Weights of a small transformer language model: 16.6M parameters.
Each number is 200 + 40 x the weight over its row's rms, rounded and kept within 0 to 999. Layers, rows and columns count from 0. The size before them is the row's rms in percent of the matrix's.

# q: layer 10 attention query, 256x256, rms 0.0388, rows 77-127, columns 64-127
# k: layer 10 attention key, 256x256, rms 0.0363, rows 77-127, columns 64-127
# v: layer 10 attention value, 256x256, rms 0.0273, rows 0-1, columns 64-127
# o: layer 10 attention output (transposed), 256x256, rms 0.061, rows 0, columns 64-127
q77,077,144,164,176,201,151,223,248,185,200,249,194,203,149,215,269,189,227,171,217,191,158,220,284,271,138,182,214,265,224,157,228,213,239,246,250,260,149,231,210,180,240,242,197,251,222,176,162,154,206,243,206,164,182,220,139,165,190,215,223,226,171,231,244,183
k77,080,195,128,153,146,205,190,216,154,218,157,241,207,197,295,178,267,227,262,152,213,248,206,165,225,174,182,229,246,199,185,175,198,173,118,128,170,198,224,182,175,175,213,236,136,225,205,224,179,190,242,144,219,233,184,186,179,192,200,264,232,203,182,212,173
q78,081,221,258,226,162,230,239,149,223,216,191,185,188,264,240,228,210,223,202,162,260,235,188,152,173,252,264,148,232,150,230,180,161,99,129,136,147,206,177,223,196,205,223,186,156,205,290,254,205,130,160,245,212,217,227,259,201,216,213,188,157,220,192,153,227
k78,079,208,285,214,238,204,188,199,199,234,224,169,175,204,174,214,189,214,87,177,232,214,158,252,206,213,238,181,147,203,281,169,192,222,235,237,224,211,159,182,218,296,178,186,229,219,208,162,236,194,124,201,123,176,178,262,225,226,182,155,196,198,208,214,278
q79,092,188,242,125,186,264,189,221,151,265,183,198,187,186,256,185,225,276,158,230,132,207,214,286,233,208,209,183,288,208,162,124,185,179,149,255,249,150,125,186,168,256,183,318,265,230,164,224,161,212,248,162,221,215,268,170,226,175,180,201,169,210,251,164,138
k79,104,265,248,204,244,202,162,254,146,210,191,224,177,255,225,164,205,173,228,167,211,218,186,225,197,192,204,203,151,202,211,194,250,146,101,226,169,255,233,109,202,192,193,247,253,207,228,222,176,157,252,198,148,285,156,242,258,190,193,185,112,237,180,203,236
q80,078,217,264,241,198,190,122,207,239,179,183,203,160,271,173,217,192,199,206,143,271,222,120,153,235,245,202,224,150,154,231,243,199,232,235,118,149,251,199,215,242,156,287,233,201,230,311,245,262,211,191,224,226,216,153,208,193,219,239,153,204,143,136,183,216
k80,076,163,214,257,245,196,194,145,233,175,258,179,168,148,191,220,133,219,117,178,144,181,194,247,249,182,207,214,174,229,190,229,205,185,237,259,258,206,161,157,156,257,109,138,170,202,223,201,198,232,185,268,189,84,226,129,154,278,236,123,182,227,248,245,242
q81,084,208,225,192,197,122,116,179,257,149,235,270,151,214,218,222,145,158,195,187,268,199,185,186,224,264,206,219,148,187,259,219,182,175,231,170,180,257,217,237,346,219,158,164,136,201,237,194,160,194,155,220,199,175,173,168,185,294,280,88,175,173,217,226,212
k81,080,145,229,180,230,176,89,207,226,241,237,204,237,176,235,229,212,192,189,306,167,133,120,228,140,147,187,170,172,216,242,228,226,203,268,197,176,167,171,234,224,229,143,245,203,190,198,199,182,269,158,174,260,117,233,173,120,228,194,200,187,188,190,230,250
q82,104,117,198,166,188,169,262,217,110,194,158,208,242,132,162,164,242,237,191,202,163,216,236,202,205,222,204,242,207,219,188,131,192,193,182,242,202,123,225,203,171,240,239,217,276,146,199,196,146,183,236,229,270,149,210,213,211,178,216,171,229,171,262,224,279
k82,095,221,131,178,236,287,195,228,235,237,156,245,182,326,188,161,211,190,185,195,215,156,174,151,200,209,167,118,253,206,207,100,209,151,161,134,159,160,194,221,257,235,264,257,218,165,176,239,183,185,255,123,219,299,168,211,269,176,180,161,126,176,117,204,228
q83,074,183,115,165,223,163,230,272,183,168,235,199,179,139,229,256,141,240,134,159,163,157,212,290,232,132,184,200,248,233,157,221,247,281,269,232,239,184,207,197,179,220,182,179,225,236,140,172,179,192,204,183,184,173,231,192,156,184,261,175,223,191,225,247,135
k83,079,203,120,203,139,238,187,214,175,198,215,189,189,209,227,158,240,212,222,194,201,248,236,136,206,165,161,244,217,168,160,201,198,222,166,172,128,211,251,175,211,150,255,216,143,154,176,182,188,168,260,218,217,224,145,217,213,176,191,231,254,220,167,178,194
q84,094,278,236,206,173,176,169,190,238,187,151,202,281,188,225,210,245,228,216,147,197,197,148,261,172,216,209,198,203,179,192,126,200,163,191,228,144,224,202,201,150,256,180,180,214,179,201,236,205,167,232,152,200,196,141,240,253,241,170,164,199,210,166,206,232
k84,104,145,207,255,228,213,198,186,79,131,241,218,152,187,131,153,154,168,203,207,170,175,214,293,259,205,222,127,217,119,170,149,190,206,227,277,242,270,186,191,264,115,178,238,233,176,268,189,236,265,199,193,199,248,202,191,199,146,273,177,161,213,204,239,254
q85,094,181,177,155,189,113,171,208,266,181,244,219,198,272,220,229,162,151,143,215,204,206,199,295,221,186,172,197,168,190,168,227,223,209,225,200,267,176,246,232,180,231,147,200,193,258,180,188,205,177,219,212,197,222,188,133,158,275,253,234,247,166,239,262,186
k85,089,203,136,143,182,186,163,228,300,201,211,276,257,164,288,200,179,188,243,197,184,263,179,182,201,153,186,263,124,267,197,238,126,217,248,187,164,182,227,224,141,165,168,226,219,217,146,203,189,221,188,206,193,139,192,174,144,268,186,217,181,199,247,229,218
q86,117,202,155,222,238,202,211,244,229,156,207,182,236,147,159,207,203,87,142,228,166,189,175,276,134,164,210,196,214,222,239,269,267,238,221,227,236,236,211,154,229,242,197,178,202,217,132,199,245,203,198,158,168,199,185,225,246,260,164,247,206,230,182,255,178
k86,111,174,189,127,184,153,216,146,136,148,198,233,215,120,246,175,168,241,243,168,195,181,236,197,240,196,173,277,247,202,147,244,174,221,238,243,240,237,197,194,190,119,173,192,167,213,183,172,198,193,154,182,242,157,282,163,134,231,238,239,211,222,207,159,89
q87,085,263,259,169,186,192,157,202,228,193,234,213,151,233,130,178,200,191,230,187,217,291,220,144,208,267,209,144,167,184,279,233,127,184,196,179,175,202,137,169,213,239,217,289,182,201,240,179,191,246,239,193,233,196,201,268,243,207,165,143,126,154,154,162,262
k87,082,229,223,216,251,171,177,199,220,176,228,172,199,170,169,188,127,174,255,196,193,182,152,199,176,221,220,163,178,231,253,191,186,227,176,220,195,218,147,197,234,226,201,203,221,224,182,234,221,246,151,187,236,176,246,178,161,213,166,156,158,191,250,194,206
q88,104,210,198,166,217,163,171,185,186,224,176,240,125,194,261,231,190,120,163,174,230,180,217,214,178,174,215,183,198,187,228,249,222,172,236,116,240,146,118,236,229,155,199,224,135,200,185,242,182,190,179,184,230,183,235,155,147,209,197,116,167,213,214,169,204
k88,111,261,155,210,157,193,219,173,150,189,239,197,154,214,265,267,242,267,190,159,217,280,169,174,235,193,243,277,98,172,177,138,226,225,189,186,151,218,237,151,123,230,165,213,126,175,172,162,173,232,179,183,196,169,235,187,157,149,209,206,200,229,175,203,179
q89,104,262,153,217,231,132,177,248,231,203,200,204,150,213,219,219,188,139,193,217,85,232,221,251,227,199,179,209,224,179,194,214,166,258,260,202,262,166,144,195,141,200,174,172,184,307,141,255,241,228,216,205,202,229,213,166,167,256,145,180,225,225,226,254,159
k89,101,197,203,166,167,186,168,193,246,183,176,196,208,200,231,201,208,193,273,192,172,150,219,149,194,173,204,263,210,220,194,328,152,222,241,238,213,197,177,186,174,115,162,196,203,197,136,178,233,208,192,191,191,146,220,211,140,288,207,248,202,183,352,230,124
q90,096,143,172,241,200,142,246,144,147,141,207,194,282,219,212,173,194,225,217,169,147,187,239,199,254,189,179,208,204,227,144,146,190,209,203,214,243,175,249,247,219,164,185,170,190,161,171,163,145,172,233,167,238,208,203,171,222,204,256,191,213,183,244,164,189
k90,100,176,189,214,133,212,188,238,224,265,199,207,232,317,173,189,217,163,208,234,181,223,172,203,170,190,116,156,214,218,213,147,271,214,191,163,136,110,203,288,225,238,239,276,263,172,210,224,149,145,234,172,210,277,129,219,298,144,167,194,186,132,129,271,265
q91,095,201,168,203,236,264,220,255,169,232,216,174,182,148,249,189,179,223,200,244,152,185,225,242,224,155,182,219,236,188,142,184,195,286,200,261,235,185,160,171,170,162,157,247,195,256,109,144,147,233,307,205,184,196,273,82,172,163,193,275,232,193,234,143,102
k91,100,240,163,169,162,156,173,233,286,238,226,235,211,203,211,178,224,186,240,194,210,228,211,159,168,173,157,245,167,253,174,253,190,124,138,168,199,176,238,186,153,169,170,192,231,213,181,162,157,138,253,221,187,240,182,166,205,239,191,222,198,196,207,185,109
q92,093,180,148,119,196,248,208,234,160,210,244,233,78,117,134,246,209,244,156,207,217,194,214,225,218,235,226,261,194,207,167,276,239,275,207,189,221,217,231,203,236,232,211,210,202,244,187,177,202,228,179,252,164,216,227,169,157,157,223,164,221,172,211,274,151
k92,090,237,152,181,206,128,140,158,179,226,178,217,230,188,265,218,264,269,207,159,229,228,218,124,171,171,229,212,234,210,194,177,158,214,208,175,186,214,211,179,154,159,225,188,112,205,197,177,166,209,241,250,229,127,237,235,142,293,209,227,216,189,215,158,160
q93,072,167,217,209,221,204,202,195,250,190,225,213,156,253,188,183,210,103,181,202,251,232,234,131,226,207,207,199,202,168,322,250,181,168,209,211,164,231,199,203,162,181,231,322,188,234,236,232,238,173,191,190,219,168,227,232,236,197,162,144,213,169,118,172,256
k93,074,206,252,221,283,203,182,193,236,217,184,186,146,156,222,233,125,205,203,180,186,190,111,228,206,245,256,207,170,223,241,239,177,209,241,282,210,190,171,168,188,200,127,194,237,186,181,254,259,206,161,156,175,150,224,168,110,177,181,177,157,236,193,236,214
q94,084,192,239,208,265,207,185,186,241,156,212,244,141,215,135,208,217,95,171,172,295,264,192,153,174,207,227,183,148,213,299,249,228,191,218,134,194,219,171,188,201,179,222,211,123,238,253,228,271,239,172,198,204,237,198,227,189,223,228,170,192,150,156,217,238
k94,085,221,197,190,243,169,211,147,196,152,180,185,215,99,241,212,161,208,247,180,177,154,214,181,232,237,218,266,182,221,203,212,142,215,242,259,203,210,178,191,202,210,178,135,172,194,223,190,216,265,141,275,255,96,270,190,122,222,214,171,190,211,232,169,196
q95,073,177,168,199,145,238,235,231,156,196,150,221,260,165,176,253,190,233,246,179,199,165,186,288,226,148,223,215,237,216,108,170,225,247,175,268,263,224,197,146,185,212,151,145,266,125,130,115,154,269,174,173,150,214,182,219,177,158,183,245,240,175,215,184,169
k95,074,178,166,166,193,192,218,219,139,191,213,248,173,241,177,204,254,210,223,169,256,247,279,173,191,199,197,160,227,164,121,173,247,179,132,149,167,161,197,187,226,170,288,220,140,158,224,197,178,224,287,200,211,204,214,177,261,153,210,278,203,178,192,179,199
q96,096,242,198,250,197,250,234,132,169,169,185,193,168,217,100,180,225,192,236,241,233,192,175,153,192,185,228,126,194,181,244,178,222,156,198,196,192,202,147,193,172,212,206,156,173,213,199,214,273,229,143,120,163,259,178,314,216,127,143,124,196,223,185,245,240
k96,102,217,272,234,308,174,190,210,135,81,189,156,215,176,135,182,178,269,201,204,183,180,238,209,214,254,207,236,248,168,215,212,171,256,164,252,220,237,154,185,269,148,266,163,170,206,204,222,250,173,168,243,175,160,232,279,172,188,236,165,223,201,188,178,228
q97,088,170,262,158,262,164,184,251,264,170,221,212,193,177,190,249,188,165,159,191,218,251,239,216,185,180,179,294,196,167,199,237,218,218,207,191,229,177,206,229,250,187,161,270,211,220,188,192,169,138,153,212,277,196,241,129,193,197,244,170,229,132,271,195,198
k97,103,239,180,182,209,171,175,205,298,253,224,181,176,257,266,222,168,179,185,215,158,119,155,200,201,238,197,279,167,253,200,217,213,208,226,115,202,144,209,247,138,205,196,249,213,147,186,228,170,185,168,231,281,146,231,197,136,222,193,202,214,173,206,199,199
q98,085,189,137,248,174,223,195,114,168,180,212,162,248,112,163,218,191,173,292,189,182,179,204,214,204,156,226,183,194,245,194,199,227,151,220,205,175,258,309,174,190,189,207,105,219,121,200,203,239,161,220,178,157,217,134,250,198,191,182,213,184,252,215,238,204
k98,090,148,186,206,180,221,233,211,191,196,143,202,260,212,183,180,264,246,181,219,218,227,214,180,191,213,184,135,261,180,128,153,199,273,183,187,216,170,229,270,320,165,252,196,216,217,207,174,223,205,170,174,249,187,142,190,287,162,223,267,238,137,139,195,179
q99,081,247,255,169,167,224,278,111,142,189,182,198,189,225,215,153,219,237,256,171,240,219,233,134,241,254,287,248,234,216,297,146,133,110,134,204,194,224,244,200,270,194,220,223,199,159,262,224,141,192,172,203,209,227,210,313,250,240,198,145,190,176,142,154,267
k99,077,242,244,218,275,218,185,211,211,217,230,202,227,165,135,172,175,152,209,236,225,169,177,236,189,273,202,103,196,215,290,144,250,237,174,232,188,174,174,197,233,279,200,171,228,163,209,232,196,171,145,212,181,207,211,212,235,171,136,130,192,163,207,244,250
q100,105,196,247,180,225,244,221,174,163,270,225,233,176,186,206,228,230,254,182,166,199,210,182,167,171,233,263,195,222,223,231,141,192,136,163,200,142,178,148,241,201,216,204,229,185,199,280,254,177,162,125,229,230,183,213,260,194,178,191,154,86,178,185,184,225
k100,106,219,245,256,261,221,173,177,169,196,169,153,179,240,153,221,226,205,102,208,202,168,155,279,212,258,261,120,184,178,249,179,249,189,208,199,246,252,188,172,253,275,228,189,225,162,244,200,246,235,183,197,220,185,194,257,251,174,168,148,139,242,173,214,350
q101,099,165,121,217,228,212,185,211,246,201,268,227,256,196,166,262,192,104,226,131,254,218,268,228,148,206,193,228,193,175,121,211,193,207,247,106,272,191,201,269,243,181,177,181,205,179,191,135,175,220,141,192,187,238,257,98,133,187,244,191,184,176,223,153,179
k101,096,200,162,164,121,149,215,240,218,239,175,215,245,242,185,234,180,178,222,168,159,281,155,257,166,201,173,189,75,215,191,214,199,233,137,179,165,143,228,241,124,192,250,284,199,192,194,182,165,219,137,217,218,200,200,169,250,166,195,173,204,119,213,169,185
q102,078,196,219,233,153,218,178,89,213,175,169,198,235,234,246,254,206,188,265,202,249,176,233,164,197,209,204,145,205,166,204,141,149,160,188,193,105,214,239,261,209,154,158,175,147,173,303,157,130,168,151,212,233,208,194,202,203,256,189,253,209,216,204,123,230
k102,074,153,229,240,205,177,195,221,241,209,245,212,226,185,179,194,197,155,174,211,211,261,204,248,170,190,242,152,151,243,216,225,236,216,192,195,220,135,170,224,237,207,197,193,263,230,225,164,226,182,126,233,183,183,201,210,257,198,169,186,168,193,162,236,259
q103,090,207,259,205,228,150,165,175,296,149,199,178,181,183,186,201,178,119,177,244,160,232,196,188,224,194,197,190,200,170,220,257,222,235,226,210,202,196,192,168,200,179,205,250,191,213,233,240,265,146,184,240,230,189,187,219,211,256,249,172,207,191,155,230,227
k103,092,201,178,246,263,217,218,174,138,167,229,190,158,98,260,168,153,243,234,137,186,191,232,233,226,188,213,252,189,221,208,152,172,202,233,266,200,237,166,212,138,177,159,170,192,147,205,191,238,229,123,210,278,177,215,172,123,159,186,210,241,217,200,166,201
q104,085,231,211,178,211,191,154,289,279,211,224,233,197,204,204,204,187,142,178,234,161,209,161,211,205,324,242,195,191,181,217,205,179,160,201,246,241,192,132,181,220,278,174,230,179,208,183,244,221,213,218,204,213,231,233,182,161,228,179,188,109,209,180,244,212
k104,085,246,165,176,223,179,160,181,218,138,182,159,206,161,227,187,209,196,201,196,189,137,214,183,170,230,206,203,188,198,232,267,155,271,170,248,246,270,198,173,195,213,276,214,239,219,180,180,186,255,181,132,266,140,215,159,83,215,181,236,196,199,275,157,154
q105,099,218,175,221,191,116,176,146,247,209,166,229,265,247,255,220,128,202,242,172,205,204,198,197,238,157,143,150,185,161,159,152,183,235,199,171,190,165,246,258,218,115,196,184,184,208,243,166,175,172,242,196,209,175,199,99,209,230,228,268,308,197,215,154,165
k105,099,130,169,189,140,202,226,246,252,241,247,229,246,219,240,194,173,103,221,232,191,251,195,167,151,165,121,214,156,237,165,225,189,183,186,132,173,132,225,235,189,208,187,239,254,203,180,185,119,162,218,261,167,277,157,182,243,210,200,229,250,217,231,224,191
q106,075,187,284,223,164,223,168,154,244,172,203,224,181,312,153,197,229,120,234,173,264,190,177,148,189,261,231,152,172,171,243,220,196,141,190,144,101,219,175,181,218,189,215,225,189,215,312,207,190,207,155,176,221,238,166,200,257,230,211,157,174,184,176,202,209
k106,076,204,252,226,273,172,184,172,261,189,226,168,207,178,150,204,163,152,154,223,217,190,169,216,181,205,237,178,167,226,225,244,234,207,249,268,240,228,143,209,248,237,139,198,241,237,210,202,242,208,136,172,172,169,241,198,162,201,200,162,180,178,225,196,237
q107,097,213,229,198,224,237,211,279,232,196,184,202,146,224,117,245,253,99,165,160,224,217,147,239,183,204,238,183,169,248,218,262,223,191,170,201,178,227,140,89,185,245,222,211,213,252,216,255,213,268,120,203,178,168,179,221,228,200,159,194,138,218,139,268,207
k107,094,243,240,165,207,212,213,199,128,152,178,152,125,119,165,161,250,243,188,121,189,189,220,244,233,219,311,216,165,234,177,244,208,196,236,278,284,270,166,137,157,150,214,120,140,195,221,190,225,243,167,174,199,163,288,195,140,227,205,189,187,224,198,166,160
q108,080,154,91,203,212,236,214,207,150,220,218,152,167,197,179,220,197,214,215,269,171,215,227,177,221,158,190,211,213,216,181,290,179,263,189,267,166,249,249,139,189,248,227,203,212,224,164,171,255,225,243,252,100,205,187,214,203,113,204,263,274,211,184,229,185
k108,075,210,206,207,163,170,233,196,181,224,202,198,175,155,246,199,239,263,269,191,218,216,237,163,180,164,201,234,234,151,226,147,137,224,159,197,188,203,214,186,160,134,242,119,92,200,223,203,215,176,246,215,219,192,180,218,194,223,164,259,257,159,230,135,138
q109,116,216,273,199,232,233,134,226,279,194,215,168,175,205,275,237,207,185,223,167,198,217,164,135,169,193,234,180,184,163,184,265,207,177,171,213,157,342,146,188,279,213,180,211,180,179,240,202,212,177,123,266,204,197,228,185,215,129,193,221,198,198,243,175,139
k109,131,210,279,253,202,158,165,195,155,203,285,186,167,186,218,205,206,205,198,182,183,160,207,301,187,172,277,265,161,207,212,207,270,148,193,133,267,149,207,147,180,148,148,164,225,211,255,205,237,202,169,276,245,199,254,241,160,291,214,206,203,207,160,203,214
q110,089,186,151,146,232,196,219,217,23,236,158,173,226,104,186,207,236,295,177,156,116,164,227,275,180,228,216,255,236,176,183,126,202,233,201,194,234,128,216,269,153,194,175,201,222,171,134,196,156,169,181,208,245,162,232,180,170,199,203,138,173,194,250,129,202
k110,088,208,125,257,173,224,168,210,197,221,162,244,161,308,149,224,165,180,161,196,212,242,217,198,197,204,192,126,226,147,178,146,230,186,196,161,173,230,122,197,221,249,241,232,167,187,183,198,188,223,275,162,191,228,164,257,249,146,215,139,144,192,133,221,216
q111,084,229,242,274,186,180,224,103,204,200,174,175,257,202,174,159,221,223,243,213,202,260,167,126,214,254,238,175,163,206,154,151,145,134,173,191,174,262,200,225,202,153,189,174,158,153,213,207,219,161,191,168,240,214,172,215,272,201,211,222,167,212,219,168,164
k111,087,208,272,218,206,158,179,236,285,220,217,185,217,244,143,180,183,148,133,238,183,159,194,276,165,209,180,160,185,224,231,200,220,223,196,234,206,133,154,283,240,201,196,213,307,229,187,199,199,219,166,157,210,210,182,243,229,242,195,135,162,208,189,188,257
q112,086,152,226,265,211,165,254,104,228,187,228,179,190,257,177,189,196,198,165,217,168,216,183,179,209,187,228,147,189,240,231,193,215,136,242,164,152,214,173,217,262,176,193,187,173,202,223,274,202,167,162,141,174,210,170,222,268,232,225,214,209,201,125,153,252
k112,083,187,276,204,220,214,172,186,202,218,159,186,179,153,233,201,194,227,142,205,188,213,145,241,244,175,184,214,170,246,200,255,260,173,265,260,203,145,172,229,213,210,187,152,250,214,203,210,173,184,149,215,203,182,139,240,257,195,158,156,235,218,147,235,228
q113,072,188,214,216,168,193,181,138,274,220,213,175,197,290,119,185,227,92,215,148,268,263,200,91,189,231,179,182,156,194,252,269,157,205,204,98,169,214,244,164,222,183,210,177,141,218,259,273,236,205,152,223,213,238,178,202,219,206,180,199,145,164,152,224,270
k113,071,186,267,183,217,226,199,154,271,195,170,200,189,175,153,195,201,168,207,195,187,166,171,208,162,212,242,188,143,246,223,247,160,216,269,268,241,189,152,243,166,223,171,180,232,210,188,199,198,219,148,191,211,176,229,173,196,228,208,182,214,172,250,222,238
q114,092,252,178,191,183,215,165,188,138,214,182,163,219,157,189,103,196,289,242,238,174,191,214,185,227,175,176,197,227,193,141,135,170,268,154,342,217,189,236,161,107,183,210,177,232,212,113,190,223,183,281,225,164,232,190,170,229,193,162,263,221,248,212,230,144
k114,094,195,182,175,174,201,189,249,250,150,195,189,215,214,175,191,215,175,288,245,211,174,262,133,175,161,161,177,279,181,193,198,128,229,121,228,198,227,237,191,206,166,203,193,183,228,159,182,203,203,255,209,207,236,184,232,218,201,192,220,220,198,279,157,160
q115,085,176,223,209,253,196,161,214,231,226,230,207,111,198,152,196,236,136,131,204,223,286,203,205,241,193,176,170,216,186,267,280,196,188,246,199,222,195,167,186,189,192,203,243,224,211,226,242,226,225,209,184,218,192,219,196,223,192,176,136,145,204,156,237,296
k115,091,239,218,195,260,219,204,178,204,203,212,164,155,128,271,210,132,277,225,151,155,220,155,175,234,238,238,213,186,238,221,188,122,217,194,257,205,274,148,138,209,195,208,170,161,135,206,210,250,204,190,157,253,144,221,166,124,161,211,177,187,217,211,209,122
q116,102,159,138,247,155,286,251,181,241,171,221,163,245,122,115,223,263,108,225,218,221,147,217,206,164,201,234,184,209,220,196,240,207,194,220,189,193,265,225,123,202,200,208,102,229,155,211,194,212,235,156,157,145,211,191,204,226,174,180,204,154,262,154,240,199
k116,116,180,237,210,160,221,236,226,171,181,130,188,180,227,158,214,318,253,179,152,210,186,271,220,189,188,209,173,207,206,119,226,191,222,209,200,238,171,249,266,250,160,249,177,196,235,193,147,211,207,157,163,210,198,205,216,262,174,151,279,240,205,126,143,142
q117,097,146,123,157,216,224,237,165,137,213,202,225,178,132,147,229,192,214,230,234,147,194,308,218,217,184,140,234,257,191,158,240,211,265,256,228,267,155,224,250,124,153,185,249,211,163,105,161,174,222,187,155,163,181,251,106,166,168,239,194,231,179,221,222,152
k117,107,213,119,220,178,203,224,268,228,285,169,211,192,228,202,184,214,167,216,159,210,204,266,151,168,179,151,215,124,228,161,232,179,205,176,102,131,141,260,193,177,180,217,261,149,215,156,198,177,147,255,243,213,232,217,195,231,132,182,261,206,188,165,175,157
q118,079,203,136,195,154,213,187,190,166,221,182,209,234,163,214,236,222,234,183,190,162,102,150,299,186,173,191,187,188,200,93,124,214,222,211,207,127,230,264,202,181,189,205,161,225,154,167,170,159,203,216,181,131,143,143,146,145,219,234,223,214,220,200,197,138
k118,076,194,122,202,116,201,215,227,141,221,197,263,198,232,190,180,247,233,168,182,240,250,244,221,186,140,184,159,200,134,95,172,193,167,217,160,198,220,269,229,197,206,205,217,191,227,206,169,191,223,256,143,225,236,168,183,259,204,220,245,203,197,164,188,226
q119,077,184,170,203,223,218,246,245,119,182,229,196,197,142,235,183,195,308,197,276,95,167,213,260,279,187,218,197,216,247,173,187,192,194,197,297,248,183,182,184,216,228,145,213,253,225,156,178,169,204,279,119,161,198,232,164,208,192,134,225,208,261,164,235,199
k119,072,198,195,133,168,187,189,220,109,195,151,222,229,240,194,185,292,244,259,212,209,230,248,156,186,173,154,236,186,184,167,199,196,214,147,149,154,221,230,184,212,221,254,213,226,234,230,226,167,181,242,183,238,235,156,186,236,187,147,257,244,189,190,162,122
q120,083,191,148,190,168,215,187,200,137,191,191,203,263,126,228,225,206,295,267,190,202,147,240,196,209,202,189,292,236,200,161,222,245,195,185,232,260,201,279,228,190,137,178,150,235,115,149,139,177,228,167,169,176,215,223,188,183,147,229,234,224,192,205,143,170
k120,081,181,143,193,152,213,248,211,175,195,203,236,194,239,201,187,216,195,186,200,232,217,244,192,207,207,179,171,210,157,169,134,257,164,123,99,123,151,232,176,234,236,281,287,141,184,175,214,142,169,231,201,210,218,163,224,273,162,186,225,185,179,149,171,197
q121,080,228,290,180,243,167,159,212,197,199,216,228,179,239,206,196,213,142,214,232,181,264,239,134,216,230,218,169,183,121,301,235,95,134,182,200,155,194,141,203,236,197,221,265,167,229,216,240,220,205,168,237,233,193,200,235,194,188,189,177,162,174,203,156,207
k121,076,235,242,221,218,186,177,177,273,202,222,146,219,163,186,186,190,199,200,212,188,178,187,210,165,231,239,240,184,235,257,288,204,214,186,278,214,240,101,221,191,216,182,226,245,191,173,220,265,200,149,195,231,151,205,243,145,256,160,158,164,179,235,238,199
q122,071,184,155,171,199,222,206,284,166,195,203,200,199,117,246,245,203,270,175,195,156,141,132,316,220,171,247,267,222,215,118,204,249,219,217,245,217,269,225,165,254,266,163,229,193,217,144,217,203,224,203,205,124,194,214,146,198,186,234,183,178,230,206,258,145
k122,070,221,177,211,152,218,191,218,115,227,232,209,162,220,221,146,249,245,214,221,209,190,250,229,180,141,225,223,229,166,171,175,215,158,168,122,188,226,224,175,200,201,162,161,143,186,292,157,208,205,240,199,248,207,191,181,204,217,252,236,212,204,206,229,156
q123,082,199,191,238,184,204,216,97,253,202,200,197,250,222,144,255,200,156,285,135,216,212,213,139,115,237,224,161,175,196,190,180,208,181,255,130,162,192,228,246,218,192,201,144,177,126,262,196,188,206,196,133,235,228,129,205,200,239,184,208,176,143,174,202,241
k123,082,191,262,222,223,200,259,225,193,226,186,202,190,240,173,214,172,141,127,204,158,177,158,303,176,160,216,162,154,226,185,214,227,255,208,214,229,148,169,255,281,233,208,218,266,228,215,191,213,236,100,204,214,155,201,151,225,184,227,166,167,174,196,226,247
q124,112,189,231,250,170,176,186,189,249,136,197,192,257,175,248,268,238,156,204,127,175,194,111,235,163,206,206,180,218,187,211,212,176,131,195,199,180,282,161,197,290,246,206,184,200,138,205,196,229,189,169,160,236,170,189,233,232,215,174,197,134,197,171,160,202
k124,118,173,233,219,194,225,220,184,54,195,262,203,158,230,209,198,175,218,146,183,152,240,150,313,225,177,231,213,197,150,209,163,272,192,173,194,245,209,157,206,250,188,209,210,220,158,267,199,220,244,194,178,252,214,204,189,211,164,221,179,166,210,116,228,218
q125,099,163,125,280,193,219,171,197,288,160,195,166,206,164,170,219,179,136,220,183,217,170,234,242,215,132,146,159,142,220,168,274,264,261,250,241,216,243,272,222,190,193,197,105,214,196,158,177,249,184,216,223,140,203,134,151,222,187,211,271,261,239,205,292,235
k125,095,166,180,195,179,172,223,223,186,186,185,171,239,148,257,165,225,239,193,213,155,212,226,128,183,146,164,294,228,241,154,237,181,178,215,114,234,167,224,228,201,92,247,195,187,222,196,163,200,173,196,193,260,156,174,203,226,206,213,259,293,161,175,130,73
q126,078,186,207,156,210,203,207,256,188,189,142,146,154,157,298,206,188,282,216,187,140,114,189,297,252,157,191,229,262,175,158,162,239,272,203,256,223,206,163,201,203,213,178,247,230,172,131,180,129,182,240,226,220,175,237,169,182,178,214,210,205,198,203,169,136
k126,074,201,160,209,150,188,228,248,155,198,261,235,188,217,178,199,226,201,203,216,224,200,206,182,213,202,167,243,246,190,186,186,248,92,117,121,174,208,259,162,186,175,186,248,157,148,237,219,180,194,277,185,174,250,137,211,193,179,212,220,219,214,191,222,178
q127,086,182,134,117,254,232,259,254,97,228,174,222,192,202,245,188,209,284,184,202,173,157,217,214,192,184,177,279,235,190,156,137,181,237,208,208,249,136,180,248,199,201,173,240,211,234,172,184,158,201,215,234,178,163,249,156,173,201,294,167,243,181,259,184,174
k127,084,199,123,171,192,208,172,208,204,245,212,231,221,271,184,206,264,223,154,219,241,212,167,179,189,227,163,203,241,170,195,172,229,156,184,131,143,235,207,159,162,216,149,245,164,177,227,196,162,226,300,196,161,212,184,225,174,217,208,207,158,214,230,226,244
v0,096,234,173,126,185,276,259,245,133,217,192,304,214,161,193,128,200,174,132,265,222,190,208,228,261,239,219,176,168,250,186,217,202,204,235,155,194,203,181,191,186,162,211,192,201,205,200,177,211,249,121,168,208,240,252,199,139,148,154,223,180,195,157,170,176
o0,096,163,197,208,187,185,207,110,206,140,121,180,245,185,185,169,168,226,257,197,196,188,214,171,291,227,225,242,158,164,212,216,159,164,166,186,86,223,206,214,255,144,258,222,163,180,225,141,133,162,224,194,253,190,195,160,243,218,252,173,284,172,181,222,280
v1,084,255,255,209,155,210,181,149,152,208,249,223,224,190,145,173,186,163,190,246,166,196,209,245,221,226,241,112,228,203,190,181,153,251,301,190,252,202,219,163,153,251,211,162,230,295,170,169,197,168,244,159,225,200,192,189,200,226,239,151,217,146,168,215,240